Weights of a small transformer language model: 8 layers, 9672 steps.
Each number is 200 + 40 x the weight over its row's rms, rounded and kept within 0 to 999. Layers, rows and columns count from 0. The size before them is the row's rms in percent of the matrix's.

# layer 3 MLP gate, 2048x512, rms 0.0516, rows 1609-1627, columns 384-511
106,271,212,190,218,131,214,129,283,255,178,231,198,153,207,216,219,108,159,158,211,166,232,183,196,219,234,215,252,198,195,246,172,150,199,131,208,215,184,205,169,237,207,153,196,188,236,217,148,233,198,174,199,189,241,194,238,241,214,176,260,258,160,172,226,168,238,99,210,204,280,194,182,156,168,187,200,175,315,141,230,170,171,224,232,187,162,213,276,130,226,225,181,203,140,250,228,190,262,234,197,234,208,167,173,216,232,153,237,136,248,191,166,259,177,214,200,237,207,236,132,208,219,263,277,179,211,227,167
086,231,160,159,236,209,171,168,265,287,224,210,228,199,154,189,159,197,223,137,171,201,186,217,185,146,237,115,226,150,207,123,184,226,209,144,257,198,208,184,202,204,185,210,180,146,211,137,203,206,291,179,238,234,231,136,174,223,258,268,182,253,196,199,313,249,228,219,131,175,239,147,164,173,192,231,224,249,198,152,212,204,211,186,210,213,159,178,249,184,159,213,196,198,187,214,235,164,261,141,166,213,112,153,256,140,176,191,260,209,144,193,201,208,137,176,123,223,229,233,234,169,189,167,236,197,254,173,157
110,219,184,181,230,145,158,220,182,96,167,279,166,154,206,210,206,167,206,225,208,173,183,204,191,209,173,239,127,217,158,243,192,199,181,171,191,177,258,231,292,189,206,198,203,174,187,268,238,291,196,184,217,269,133,259,162,115,262,162,271,154,202,218,232,212,193,184,191,216,211,303,188,241,128,164,181,201,157,288,187,223,254,134,128,173,184,226,278,128,219,188,249,184,180,200,219,168,168,174,227,182,251,150,220,152,203,170,281,236,244,177,144,234,191,308,203,203,236,191,192,165,204,210,195,197,216,223,218
094,139,188,174,218,206,153,179,258,161,304,170,212,187,182,201,207,160,217,197,187,219,248,182,141,213,185,167,198,233,160,224,240,215,256,204,144,215,124,193,234,209,186,227,180,218,181,231,166,149,204,178,177,148,286,219,160,180,168,214,240,183,156,217,222,171,173,275,253,191,151,262,235,198,120,275,228,161,188,177,239,154,193,175,141,319,215,185,172,231,201,215,223,230,296,203,272,180,234,178,208,162,173,202,207,150,207,199,168,291,185,120,207,183,221,190,139,218,321,184,244,161,115,186,212,138,190,262,192
089,110,210,174,158,162,227,183,270,207,192,256,192,186,201,157,195,233,248,205,225,190,243,189,193,205,228,197,218,200,165,283,220,267,322,136,178,156,218,125,204,166,192,271,159,277,171,224,224,227,228,203,200,218,206,165,241,194,277,242,167,200,164,218,283,243,174,187,173,317,240,242,191,197,201,201,207,205,220,325,254,170,145,187,224,206,196,263,228,231,247,194,226,179,203,194,174,184,237,242,133,178,278,229,214,152,195,241,192,241,180,177,201,179,206,201,259,134,202,116,214,228,195,130,154,143,156,232,241
090,92,245,168,252,212,112,215,180,190,209,189,185,231,259,233,203,142,232,271,258,194,211,119,151,158,213,169,194,213,239,225,239,260,256,158,189,218,195,99,213,245,159,199,220,204,187,233,226,294,180,205,157,105,239,250,187,246,185,190,155,156,202,159,273,241,212,234,192,223,234,193,234,193,190,144,144,201,231,242,149,196,268,219,172,229,285,219,207,189,175,125,257,246,201,263,188,270,213,282,237,222,171,186,161,241,161,180,198,180,187,203,160,262,149,125,207,193,201,182,181,125,193,169,203,219,182,227,179
104,163,199,252,228,132,251,293,215,295,212,167,198,268,131,165,201,189,238,193,200,182,230,156,256,230,229,210,221,200,205,126,223,150,154,121,180,94,139,183,172,186,171,162,257,185,96,242,189,174,226,231,274,210,200,93,192,128,177,169,231,186,218,226,214,188,206,193,302,222,193,187,204,226,179,242,267,207,193,248,255,221,201,184,227,118,194,207,203,153,123,221,216,241,156,214,217,183,202,208,189,286,218,153,268,224,152,259,202,243,245,123,152,240,248,204,211,239,205,194,153,252,151,188,190,168,193,231,175
102,123,136,283,149,147,212,258,155,218,260,188,199,122,189,195,228,145,196,219,162,145,213,226,193,205,198,169,190,177,159,231,288,142,205,285,274,225,207,170,235,211,216,189,211,173,121,150,167,171,213,197,170,242,183,173,149,155,171,216,196,259,239,219,286,124,263,154,185,193,158,321,141,302,201,212,203,183,199,168,233,209,204,163,200,242,239,188,225,180,228,155,214,243,230,209,146,162,208,284,234,236,142,151,225,208,209,195,240,171,197,179,225,223,204,228,221,164,182,143,177,232,258,236,297,246,215,210,192
106,134,224,197,220,150,165,234,172,230,184,256,226,209,226,232,161,193,242,249,266,259,184,175,175,221,244,251,263,166,237,219,172,249,208,220,119,230,174,296,162,215,169,128,160,216,191,115,98,229,150,135,217,192,230,239,128,191,136,131,228,204,207,192,181,243,228,202,222,170,209,163,213,247,113,241,203,192,165,216,325,254,113,217,208,183,183,199,187,192,221,268,224,165,156,184,241,213,229,160,133,203,157,177,170,236,241,176,208,201,239,186,202,202,210,183,122,230,295,191,215,202,183,210,145,177,147,224,306
100,178,219,178,270,199,261,196,223,233,221,135,212,197,226,257,84,172,206,176,258,164,183,210,255,225,198,211,206,256,260,220,252,224,178,153,254,179,128,213,225,169,301,228,231,269,214,245,158,280,178,269,195,225,262,192,215,188,179,189,215,247,167,167,288,248,176,215,223,246,229,221,195,223,252,184,252,210,250,175,164,144,217,153,177,179,216,253,175,128,183,194,188,169,91,215,153,213,176,218,165,202,205,138,257,224,202,236,160,205,190,162,167,155,238,273,205,176,168,181,109,187,179,200,274,260,142,236,176
096,162,218,227,154,195,161,234,227,184,169,139,224,196,204,193,214,256,214,159,207,249,291,155,211,202,298,205,171,208,197,259,170,237,175,217,257,185,220,221,170,98,183,222,167,229,139,180,181,175,242,165,266,172,213,220,181,174,287,254,231,170,263,144,204,207,189,141,141,259,263,124,241,244,229,282,194,211,182,254,152,163,160,217,183,252,184,258,164,224,163,197,157,150,148,137,206,121,166,201,201,159,304,217,168,206,243,170,249,172,157,184,232,186,217,166,228,240,107,167,206,222,108,212,208,197,186,196,236
099,211,235,221,172,226,243,152,188,136,293,96,240,236,228,173,204,278,210,210,158,214,181,74,219,173,151,229,184,261,217,216,192,190,232,201,175,222,155,125,242,226,195,265,163,174,199,194,204,202,170,215,279,216,211,162,238,178,174,131,63,160,134,232,181,183,220,223,167,177,212,239,203,210,138,196,235,200,152,129,165,178,213,223,203,196,172,215,191,188,165,169,219,175,267,203,207,169,182,186,185,239,194,269,217,271,158,195,259,176,194,223,216,240,170,223,231,247,273,230,226,189,161,150,257,189,246,162,178
098,206,127,251,145,195,206,172,219,176,187,277,197,230,188,107,179,134,188,150,169,229,223,229,180,192,219,151,201,240,110,190,224,152,119,186,237,276,154,157,250,214,244,220,136,183,202,175,132,230,231,236,123,248,189,176,204,109,149,202,174,255,179,261,178,107,185,155,166,151,259,117,255,243,229,125,253,223,260,222,216,185,170,245,165,211,173,213,173,185,154,178,158,217,182,202,145,186,190,195,232,171,176,144,216,181,215,156,219,212,179,229,215,192,202,241,200,245,247,208,178,227,219,176,178,201,188,169,196
103,264,214,102,194,220,265,257,256,237,225,210,131,233,223,192,174,199,248,87,288,266,195,239,192,201,149,272,159,198,178,171,142,196,163,242,131,226,200,216,138,262,164,207,212,204,207,214,216,124,234,261,179,137,210,166,180,249,105,160,224,195,176,244,208,151,245,216,173,161,236,146,244,235,223,201,154,227,218,179,191,173,178,195,225,203,217,222,191,163,240,192,208,279,211,165,203,175,206,252,203,170,230,188,101,193,270,210,231,206,200,206,180,185,225,275,235,269,170,195,145,267,223,342,232,157,175,187,211
102,130,80,204,173,209,147,171,242,193,210,251,198,256,189,206,104,230,219,200,200,223,277,129,248,222,155,257,154,190,283,221,196,185,168,244,213,217,155,238,243,162,204,194,246,227,152,235,286,252,226,178,144,173,213,142,201,124,186,279,230,228,236,231,138,166,180,184,214,214,170,190,237,264,218,190,176,173,142,260,210,158,194,258,192,202,176,165,158,277,126,206,267,180,196,169,99,155,250,155,160,179,144,140,264,207,195,236,191,166,228,240,190,226,273,218,212,230,172,203,169,165,164,220,225,253,191,182,204
081,260,257,135,213,226,216,147,211,211,220,195,251,203,183,170,277,193,201,239,185,200,207,134,186,108,259,271,208,154,150,278,238,266,133,235,228,263,154,140,188,213,204,201,226,184,212,237,198,280,192,201,169,214,213,215,198,248,110,171,224,188,201,174,204,247,249,177,139,184,181,156,185,175,138,201,155,122,173,118,82,210,216,257,157,211,178,173,163,172,270,219,207,257,146,221,183,188,172,168,215,164,199,165,147,133,188,137,119,291,196,272,204,222,248,231,199,131,208,157,261,169,136,200,173,218,185,164,196
110,174,256,234,195,165,137,162,279,211,223,204,138,224,234,190,241,267,166,203,219,282,244,221,267,284,158,245,235,222,179,190,170,184,266,190,185,222,204,146,162,213,146,244,209,178,171,257,171,166,247,199,215,163,175,203,194,244,199,154,204,187,183,206,156,253,243,235,207,213,247,193,192,248,207,196,200,212,222,213,176,161,218,253,271,265,136,236,201,146,207,222,175,206,200,305,236,243,228,209,170,182,227,179,174,201,212,181,269,225,259,232,179,195,130,120,238,217,201,209,143,236,230,209,188,157,228,173,147
092,249,223,130,259,148,168,177,281,173,172,145,280,214,220,186,205,194,197,143,190,134,229,168,322,155,152,213,194,257,146,156,193,198,205,103,239,232,244,188,189,191,183,207,190,216,159,212,253,245,192,292,198,149,249,228,316,178,187,280,142,158,163,168,120,178,190,149,197,185,224,239,201,208,127,136,217,166,177,184,227,188,190,251,236,218,186,199,175,241,192,125,208,178,157,194,153,204,140,181,185,201,216,166,127,177,255,196,170,216,184,243,184,160,227,114,191,194,153,175,156,191,235,188,149,226,174,202,140
109,182,243,111,244,218,302,142,200,124,190,218,234,209,184,128,201,145,179,162,307,249,258,245,192,258,243,219,210,200,192,280,233,217,180,215,217,172,237,166,169,211,258,196,170,171,233,239,214,187,144,179,249,273,203,200,225,168,190,223,194,143,185,258,175,215,203,204,159,239,189,205,239,202,199,187,233,182,129,217,204,181,252,197,141,203,223,156,141,134,208,131,130,187,171,194,164,185,193,171,199,146,213,214,153,153,182,217,298,200,177,195,216,228,187,179,167,214,188,212,224,270,174,152,201,140,155,202,200
# layer 3 MLP up, 2048x512, rms 0.0524, rows 1609-1626, columns 384-511
106,195,192,241,210,206,199,179,234,205,230,218,258,185,163,188,192,161,182,136,180,170,82,175,194,201,238,166,199,214,182,213,268,237,235,263,207,181,159,211,246,116,205,162,179,212,227,150,249,194,184,182,196,133,191,241,169,182,140,216,144,195,173,151,258,193,199,240,202,160,261,290,216,245,158,129,235,172,191,224,142,191,221,162,218,212,145,167,216,216,251,202,180,199,212,239,170,207,213,269,194,100,178,229,233,238,142,225,247,200,218,218,220,207,189,193,243,232,216,184,205,135,178,171,235,170,159,241,220
094,179,229,243,205,176,231,232,246,95,187,224,224,259,266,178,204,182,225,308,193,214,208,209,241,184,175,236,156,250,98,259,207,163,290,200,160,209,215,232,174,225,191,158,231,246,229,220,211,184,104,129,166,272,262,246,247,239,157,200,188,248,168,176,164,240,174,192,253,126,251,281,147,219,205,194,223,225,139,164,219,209,212,276,162,190,197,194,201,182,234,192,191,160,219,196,126,193,135,220,158,171,184,257,184,164,158,258,198,195,238,228,211,180,185,157,233,242,159,153,162,214,273,235,163,224,165,174,202
107,231,217,236,270,131,192,272,202,199,263,201,152,235,204,179,184,134,253,230,212,157,220,144,216,261,228,250,159,157,181,118,171,166,200,163,238,199,256,237,248,187,270,196,182,204,91,212,243,207,154,278,202,225,164,287,145,157,245,221,209,226,226,245,201,208,136,238,267,207,215,272,231,175,271,185,191,164,234,229,160,252,163,238,200,222,226,170,202,204,183,218,174,241,231,224,226,159,231,180,218,171,161,233,211,257,199,297,243,315,159,115,279,199,177,235,236,178,246,250,166,105,170,140,211,203,109,209,202
095,237,208,175,160,209,186,181,210,173,67,268,191,234,240,195,217,209,223,264,232,231,159,192,232,192,277,235,192,231,242,199,178,212,187,163,239,197,225,247,168,159,190,215,253,183,203,185,192,263,211,174,140,195,178,237,184,254,248,228,193,260,172,203,197,232,211,226,128,226,190,211,105,244,140,135,251,241,195,185,205,174,210,206,218,178,235,189,191,214,256,207,124,148,247,134,181,104,213,217,156,270,192,229,76,104,257,277,203,198,181,216,242,233,207,258,177,155,223,195,188,185,225,183,150,200,219,238,198
091,190,221,268,194,189,182,144,163,245,161,272,197,171,149,155,238,252,175,183,181,288,184,169,290,166,150,125,191,190,160,191,203,158,261,212,209,188,159,144,218,185,173,165,163,199,268,146,169,181,142,230,240,170,152,185,215,286,163,163,181,217,252,233,198,180,184,238,266,203,146,218,184,173,179,219,180,203,203,202,149,215,206,261,180,240,169,124,214,215,258,165,175,210,214,169,153,268,195,173,262,154,214,161,132,203,245,234,217,243,146,253,238,180,294,144,294,155,222,207,230,235,108,278,150,206,181,220,226
094,197,241,216,286,226,172,273,223,182,239,217,237,181,179,191,166,189,265,165,258,141,187,223,254,188,180,180,160,254,137,155,176,132,185,193,167,187,115,177,164,150,240,151,221,201,237,234,176,206,159,181,144,128,182,126,223,147,142,230,242,172,144,215,220,197,150,255,196,180,248,160,218,221,134,226,149,197,173,233,164,192,159,99,236,122,183,187,191,277,238,204,185,193,270,157,274,154,264,169,201,232,228,237,203,181,172,250,237,161,188,197,233,182,233,201,232,128,154,196,239,199,215,191,175,232,203,223,232
104,184,181,221,183,182,206,204,239,178,209,163,208,146,136,167,149,168,195,171,192,253,272,220,207,192,141,220,157,178,145,224,215,143,207,173,189,209,236,257,234,222,204,164,179,207,218,145,227,93,255,182,227,196,246,216,195,213,256,173,255,216,157,228,202,132,123,203,230,195,264,221,221,252,254,221,205,203,232,243,213,239,218,263,281,241,177,199,209,191,228,246,214,190,277,194,254,173,260,206,194,210,226,127,239,222,177,179,256,221,121,177,201,149,240,162,137,200,199,158,196,279,168,214,188,227,238,212,138
105,207,220,322,218,176,195,207,203,263,196,195,180,160,247,169,170,214,209,260,204,193,221,198,219,259,259,191,240,200,178,251,206,165,249,197,179,177,243,157,234,173,178,257,207,194,155,184,186,162,136,194,237,218,192,190,154,187,202,153,252,246,203,239,185,149,172,194,174,124,208,224,200,185,109,225,229,218,219,220,234,218,174,105,193,261,188,189,250,218,216,181,201,178,155,233,177,211,167,165,138,184,277,275,137,185,222,129,187,187,182,206,218,184,192,159,166,151,142,248,185,334,230,248,205,264,215,257,185
100,195,234,176,198,241,203,165,204,154,123,157,191,148,176,239,179,187,116,216,203,204,260,161,122,164,164,167,217,217,150,127,260,192,219,169,274,267,200,212,197,233,182,264,125,210,201,252,206,179,150,285,264,243,176,196,267,157,173,194,154,261,200,222,187,170,172,212,179,201,211,128,229,263,225,227,182,305,221,169,189,225,206,202,181,181,229,180,211,210,215,209,132,217,199,173,194,274,218,254,229,233,203,223,248,150,169,218,192,178,176,173,212,268,218,219,244,204,144,210,220,151,203,219,172,182,217,114,250
101,134,175,171,222,220,217,213,245,146,143,150,128,216,198,172,185,270,257,187,253,217,207,204,242,204,268,192,205,199,223,329,249,231,228,178,188,181,128,183,252,170,249,241,213,185,111,173,168,193,234,255,228,167,209,160,177,165,233,189,178,195,154,126,225,187,180,183,191,257,205,151,187,198,144,165,215,213,125,248,319,139,211,242,176,184,180,188,161,187,185,246,217,191,131,150,142,159,170,156,151,216,167,144,119,181,197,150,231,165,270,132,229,184,208,289,213,157,188,267,81,199,201,243,238,214,190,245,246
097,224,155,156,170,179,208,196,181,197,272,195,215,164,188,195,198,187,246,233,236,216,128,191,194,180,167,193,215,260,176,232,149,119,224,239,121,192,179,251,274,102,213,170,276,204,105,230,160,241,193,191,209,180,255,189,195,220,161,195,179,122,143,212,177,177,238,260,209,204,176,131,161,217,169,210,169,114,133,259,203,187,250,166,217,214,175,160,151,251,217,147,233,138,142,223,153,187,208,185,186,204,137,114,240,182,227,197,185,215,164,146,232,241,207,194,183,142,191,159,195,255,217,239,193,232,209,263,268
100,145,217,196,240,159,216,130,173,211,187,170,220,213,185,182,221,220,199,201,277,103,197,227,191,235,235,209,207,200,215,159,191,157,125,250,235,216,237,159,238,191,182,186,230,196,241,166,237,194,244,165,201,216,193,169,165,177,169,183,230,239,226,177,174,247,269,190,252,115,121,162,244,240,231,144,199,226,209,174,183,202,206,243,219,132,182,250,217,198,201,220,239,185,181,261,190,145,176,283,162,166,227,225,222,220,248,173,138,228,174,174,286,186,220,282,218,203,105,222,243,196,183,224,220,189,161,226,255
099,219,151,228,228,242,245,196,239,247,227,233,228,108,220,202,201,241,204,228,261,221,172,180,218,295,240,201,203,228,204,203,268,139,235,152,192,219,165,236,148,210,239,240,142,209,269,162,271,177,191,192,117,140,237,221,197,197,187,200,211,176,246,215,282,201,180,257,203,157,158,198,175,270,197,211,215,217,195,230,210,275,175,133,256,208,173,260,201,138,192,120,229,287,258,236,268,171,209,217,169,210,247,161,244,207,201,174,182,212,105,215,106,224,226,232,225,130,217,176,237,207,296,164,283,233,254,263,152
101,193,292,221,187,219,253,233,129,185,254,201,262,196,170,201,137,197,192,162,236,175,260,252,144,152,180,235,180,185,224,193,148,245,202,195,184,195,105,261,212,187,216,134,179,170,155,232,244,171,224,232,183,171,236,200,248,151,191,151,96,201,233,230,241,168,213,198,263,180,232,209,259,201,208,210,230,202,196,177,211,139,141,192,200,225,274,234,217,195,221,180,226,206,173,215,208,168,220,175,166,198,212,218,163,192,183,234,195,209,253,89,215,208,187,194,165,213,136,208,238,185,210,222,207,184,202,240,182
101,245,193,185,182,221,268,138,187,237,220,186,198,169,181,208,184,165,141,240,183,259,201,265,273,190,167,163,109,185,153,188,222,182,222,277,198,240,220,275,256,218,89,188,190,165,289,217,134,207,213,216,240,183,212,182,174,208,283,171,191,236,190,152,184,220,187,199,247,209,250,269,214,152,171,166,239,221,187,273,190,192,211,196,162,226,203,232,233,194,210,190,168,198,176,111,257,145,201,165,313,237,190,148,292,190,167,189,142,220,122,189,130,195,174,206,272,198,213,201,195,256,163,210,185,172,254,182,211
086,220,167,199,151,187,204,179,185,201,242,188,269,189,220,172,175,213,156,154,277,210,212,388,218,229,225,201,200,232,277,246,269,266,169,174,176,233,257,143,201,210,228,164,175,216,138,244,186,249,207,222,170,202,271,298,181,207,144,202,199,178,181,151,251,258,214,189,173,181,214,170,178,238,225,233,182,175,182,209,187,189,239,233,213,193,258,270,201,255,217,219,184,199,193,268,164,187,179,219,237,194,167,271,75,204,194,192,155,166,146,197,277,210,249,163,241,198,109,224,224,200,168,236,197,163,192,86,190
104,202,201,204,218,152,204,165,188,112,203,238,305,198,195,213,188,145,208,179,280,237,220,183,123,206,275,243,166,168,184,254,168,280,123,226,248,223,215,154,231,215,264,193,231,94,228,177,107,279,184,247,210,233,207,227,249,278,207,184,206,227,237,172,228,193,244,163,209,195,222,270,194,214,159,151,180,175,245,167,164,207,224,150,191,168,204,181,243,145,171,279,203,181,189,267,159,291,164,173,193,145,223,133,185,207,219,215,233,163,201,138,134,208,145,169,110,192,231,150,171,199,169,165,180,174,247,169,197
089,225,186,187,234,207,156,210,163,225,177,244,248,236,276,235,164,218,191,227,253,190,193,163,182,237,156,201,130,220,117,162,115,240,186,156,224,217,203,213,172,241,131,207,155,159,235,164,183,194,236,253,204,211,132,159,217,211,202,219,217,251,200,217,259,214,281,199,135,204,226,242,240,171,173,172,246,197,151,153,160,195,219,211,137,225,218,270,195,159,154,268,157,240,202,183,257,261,188,227,216,202,125,169,269,244,300,195,115,261,203,270,168,158,255,163,159,209,206,138,244,138,271,198,128,237,170,219,218
# layer 3 MLP down (transposed), 2048x512, rms 0.068, rows 1609-1626, columns 384-511
105,229,178,241,202,224,184,246,152,190,203,269,139,125,183,236,269,224,257,185,225,186,176,270,154,206,200,216,256,165,187,226,203,162,220,162,193,138,221,127,215,188,268,233,260,207,169,198,155,205,216,206,221,172,137,192,224,126,76,193,206,194,313,244,125,211,220,211,284,223,240,206,263,207,218,198,251,229,147,211,138,177,222,257,242,248,313,172,192,215,231,186,170,203,157,135,149,153,152,180,177,167,248,235,215,202,207,139,284,232,110,183,193,237,212,186,156,199,170,168,243,195,253,207,303,200,251,176,161
089,241,140,155,214,216,218,181,223,240,234,262,153,213,178,178,215,262,218,154,236,292,115,187,174,88,248,223,206,208,225,210,181,289,205,188,156,246,237,191,140,173,177,180,213,175,273,208,163,169,221,199,229,268,140,178,189,263,147,116,225,185,226,206,186,188,210,173,200,213,250,215,139,184,118,218,279,263,205,154,228,172,238,260,236,201,196,208,150,212,238,201,216,174,145,196,194,128,202,197,286,259,243,168,136,255,231,283,213,188,194,193,223,230,165,208,171,197,143,162,219,154,230,184,199,201,200,158,208
104,231,217,192,236,184,131,174,203,203,238,200,174,157,210,166,199,107,169,175,253,193,233,233,243,199,178,215,191,207,187,181,199,164,234,199,167,209,177,217,241,191,234,250,197,170,219,214,207,224,191,271,242,210,208,162,178,261,171,171,165,199,247,221,239,230,233,246,184,243,224,185,252,235,180,145,204,153,173,251,204,209,211,233,221,204,148,247,142,192,245,167,159,223,155,275,194,255,114,295,81,206,139,197,231,235,284,220,199,186,186,194,233,125,202,136,170,270,196,178,147,218,205,184,156,113,283,218,142
095,171,194,139,210,194,192,234,168,185,229,200,171,169,257,183,218,210,169,219,186,147,255,145,225,211,114,254,270,214,190,236,224,178,151,250,255,173,220,110,235,270,241,256,164,207,195,221,203,181,238,164,180,176,312,217,248,229,191,208,172,174,213,231,205,217,145,231,215,248,215,145,253,210,237,193,107,198,195,130,240,102,198,118,154,167,235,200,253,125,165,174,201,229,101,193,164,207,193,128,232,188,180,208,182,182,195,190,288,256,190,213,226,232,224,199,252,125,178,219,247,186,247,237,184,154,200,125,217
090,199,241,122,149,196,175,251,236,191,170,236,174,154,197,194,212,203,254,197,253,159,189,242,254,247,265,185,263,248,161,214,176,210,173,135,158,173,177,279,247,182,207,245,183,183,204,163,146,178,295,165,147,251,258,157,152,215,166,174,175,135,188,231,238,158,192,187,141,133,199,248,161,234,198,186,110,237,150,189,268,215,172,162,183,255,182,240,221,186,197,251,182,115,186,160,171,179,234,146,217,288,267,224,97,187,201,285,178,154,99,177,181,225,161,148,237,157,183,146,198,191,219,220,172,161,175,177,231
092,182,214,244,234,190,248,191,115,263,118,201,166,232,207,221,249,170,190,240,165,108,200,219,190,199,236,231,216,159,227,256,239,220,198,156,241,149,281,164,291,153,257,263,231,260,193,229,207,175,198,242,252,196,150,175,276,211,183,167,144,245,206,189,199,243,229,223,167,232,215,212,175,213,229,176,193,179,228,205,270,222,238,273,66,216,230,232,235,165,182,157,112,257,218,191,159,241,177,194,194,187,198,163,193,212,223,150,231,207,204,172,167,246,186,246,149,195,241,227,240,189,109,209,181,165,201,147,199
105,221,227,189,189,167,168,215,139,180,197,274,171,185,233,174,235,180,211,135,149,231,172,174,226,167,237,188,160,161,193,174,232,238,200,74,202,245,249,221,241,261,239,211,134,296,217,234,196,231,255,134,214,224,200,234,196,235,174,245,221,190,180,187,148,149,266,181,162,232,219,200,207,197,265,215,178,189,180,260,183,148,156,237,186,223,106,185,146,187,223,173,183,313,240,197,194,188,210,192,254,269,204,160,154,285,217,186,209,220,139,228,208,190,221,209,203,140,91,156,267,132,200,133,160,253,210,196,216
109,122,171,172,113,191,120,256,212,191,212,151,287,155,257,201,186,195,192,257,182,282,157,250,265,221,249,160,161,199,257,200,261,198,264,207,184,228,230,172,211,238,196,218,172,240,224,154,214,200,227,172,148,235,204,163,152,225,196,149,220,236,187,201,163,209,155,175,213,276,252,158,206,227,142,182,231,265,194,212,220,209,207,204,236,162,209,166,191,233,240,145,247,290,169,162,246,107,187,239,186,209,186,227,152,241,219,144,237,241,233,209,202,221,297,204,143,208,160,203,123,176,185,264,231,189,164,219,258
101,139,276,206,130,178,181,237,217,174,171,166,223,134,172,214,260,264,166,187,234,139,264,154,106,197,215,192,176,215,198,121,179,145,247,191,195,236,265,239,175,204,199,216,137,269,266,271,151,209,247,187,239,221,241,320,187,191,183,135,182,238,161,226,160,223,167,193,130,127,259,181,263,233,177,236,151,242,140,182,293,244,195,172,232,185,163,184,196,181,190,249,190,204,219,163,123,223,231,255,240,194,202,168,247,194,235,276,222,156,202,193,197,232,212,140,209,223,197,202,219,202,174,214,166,209,204,195,203
102,172,102,176,201,192,187,288,190,182,287,242,193,227,279,275,215,197,300,156,205,192,161,178,197,227,207,200,173,244,233,119,219,260,194,180,177,159,202,158,242,174,195,226,179,234,246,238,195,193,216,188,232,170,201,156,213,288,223,167,148,197,216,175,211,288,208,217,135,250,228,308,168,177,140,234,219,165,238,243,141,255,215,259,255,225,115,156,129,174,177,215,198,191,179,260,175,168,140,155,207,236,114,231,197,215,251,296,124,125,245,173,220,142,137,202,270,183,178,187,163,155,212,167,182,229,275,178,150
103,193,260,252,225,208,122,174,168,209,155,201,224,301,219,231,147,267,186,105,220,230,111,225,220,102,253,225,177,188,297,265,172,258,224,163,181,114,150,179,206,238,178,177,175,152,245,262,184,147,242,200,282,198,154,138,202,199,117,142,226,235,225,169,218,195,231,197,219,174,174,264,193,172,131,216,169,144,228,181,122,225,205,121,213,178,142,167,218,223,156,181,238,198,108,262,207,222,202,161,198,224,167,167,172,205,145,188,228,155,162,182,241,129,196,215,153,258,167,245,233,192,180,167,227,194,245,258,108
105,183,176,182,195,214,119,167,170,184,208,206,214,223,196,121,319,197,161,169,242,177,174,165,99,178,158,229,176,198,178,138,202,171,167,202,202,211,207,220,173,244,210,221,207,233,215,216,179,208,197,311,165,258,211,177,243,173,204,163,190,216,208,178,216,212,187,319,158,193,169,222,204,258,187,204,205,187,137,166,181,235,271,212,217,188,178,213,206,128,242,190,231,231,192,236,246,255,137,139,144,122,221,169,198,188,231,243,162,171,228,231,154,208,199,179,197,127,216,183,132,46,153,252,186,118,171,146,148
104,128,187,243,214,137,233,193,189,166,221,281,167,163,237,165,157,120,217,181,162,162,304,199,167,197,217,216,196,195,156,142,201,162,199,188,194,208,139,248,179,220,262,205,232,148,193,232,215,262,223,206,164,296,179,263,230,159,236,199,220,223,169,212,213,228,139,223,137,220,94,145,195,271,159,162,193,196,194,272,207,192,90,238,198,191,210,237,189,233,224,204,190,236,183,192,157,187,188,106,283,165,208,194,204,189,163,181,217,298,252,247,216,203,146,170,168,189,230,214,210,148,237,147,261,142,147,218,239
101,234,292,184,225,227,297,212,270,258,273,217,132,147,187,152,181,246,178,157,248,140,232,214,202,207,230,209,193,247,237,166,217,194,166,163,123,182,162,128,211,254,187,211,187,212,138,246,166,162,164,156,251,164,207,238,198,208,189,284,283,220,178,223,209,217,268,184,271,140,212,167,198,173,258,281,193,204,226,234,132,180,162,183,265,171,203,173,212,169,248,199,204,149,140,262,199,260,214,254,166,322,210,158,142,224,167,182,143,251,186,223,153,172,251,222,188,223,240,204,229,248,209,212,198,249,115,129,176
104,214,189,222,176,221,234,188,168,183,159,164,202,204,247,235,181,230,216,161,216,289,167,147,211,220,220,185,185,215,195,197,92,232,176,172,281,276,252,252,209,233,193,220,183,161,210,168,226,200,197,199,258,133,232,301,236,229,165,298,162,131,216,273,225,259,248,212,246,174,217,283,188,100,210,168,176,221,216,205,171,184,166,247,207,224,130,202,220,271,199,157,186,237,121,166,304,129,186,197,197,164,151,203,236,210,254,210,175,183,126,165,246,303,154,215,203,216,163,124,165,159,188,216,196,217,234,188,125
082,183,204,167,238,236,244,206,197,140,213,206,173,225,155,191,219,177,259,272,182,224,222,217,245,200,199,247,191,191,172,246,224,172,253,210,196,139,233,174,144,226,245,216,156,206,185,168,175,302,268,202,167,204,218,259,214,255,207,214,229,119,139,159,187,195,154,216,247,136,194,230,237,196,251,245,184,214,158,267,132,189,140,155,214,202,185,232,191,211,187,164,152,203,177,298,232,271,185,176,190,150,181,195,218,190,239,168,184,206,227,262,230,257,243,182,139,126,227,167,192,254,203,151,210,258,245,155,146
105,194,152,183,156,198,217,121,156,243,210,194,198,199,264,252,132,229,254,151,293,172,157,223,201,230,187,212,222,230,234,182,132,213,213,346,227,200,167,282,193,272,209,192,168,198,200,166,200,157,109,239,195,212,204,183,195,185,192,152,244,106,177,176,180,196,143,222,214,156,220,201,243,159,169,150,208,179,211,124,221,199,185,210,215,178,199,161,197,191,222,159,190,247,150,110,225,209,182,148,194,247,188,161,102,190,233,184,145,278,126,216,194,258,259,184,199,261,259,260,249,211,136,173,188,218,251,121,232
096,177,140,217,265,208,254,215,227,178,257,153,169,189,178,206,203,180,210,177,220,190,231,217,207,218,209,253,165,213,171,173,205,205,258,234,192,153,255,164,187,259,220,201,233,170,307,176,264,202,258,231,197,247,168,202,135,181,184,180,185,198,177,224,213,179,196,179,251,177,172,159,196,216,227,146,191,212,172,229,278,174,189,227,221,223,188,200,172,226,132,225,228,215,194,175,195,133,138,215,186,203,172,190,240,144,149,207,149,146,218,94,206,196,174,213,220,150,234,155,225,200,228,223,266,178,167,274,191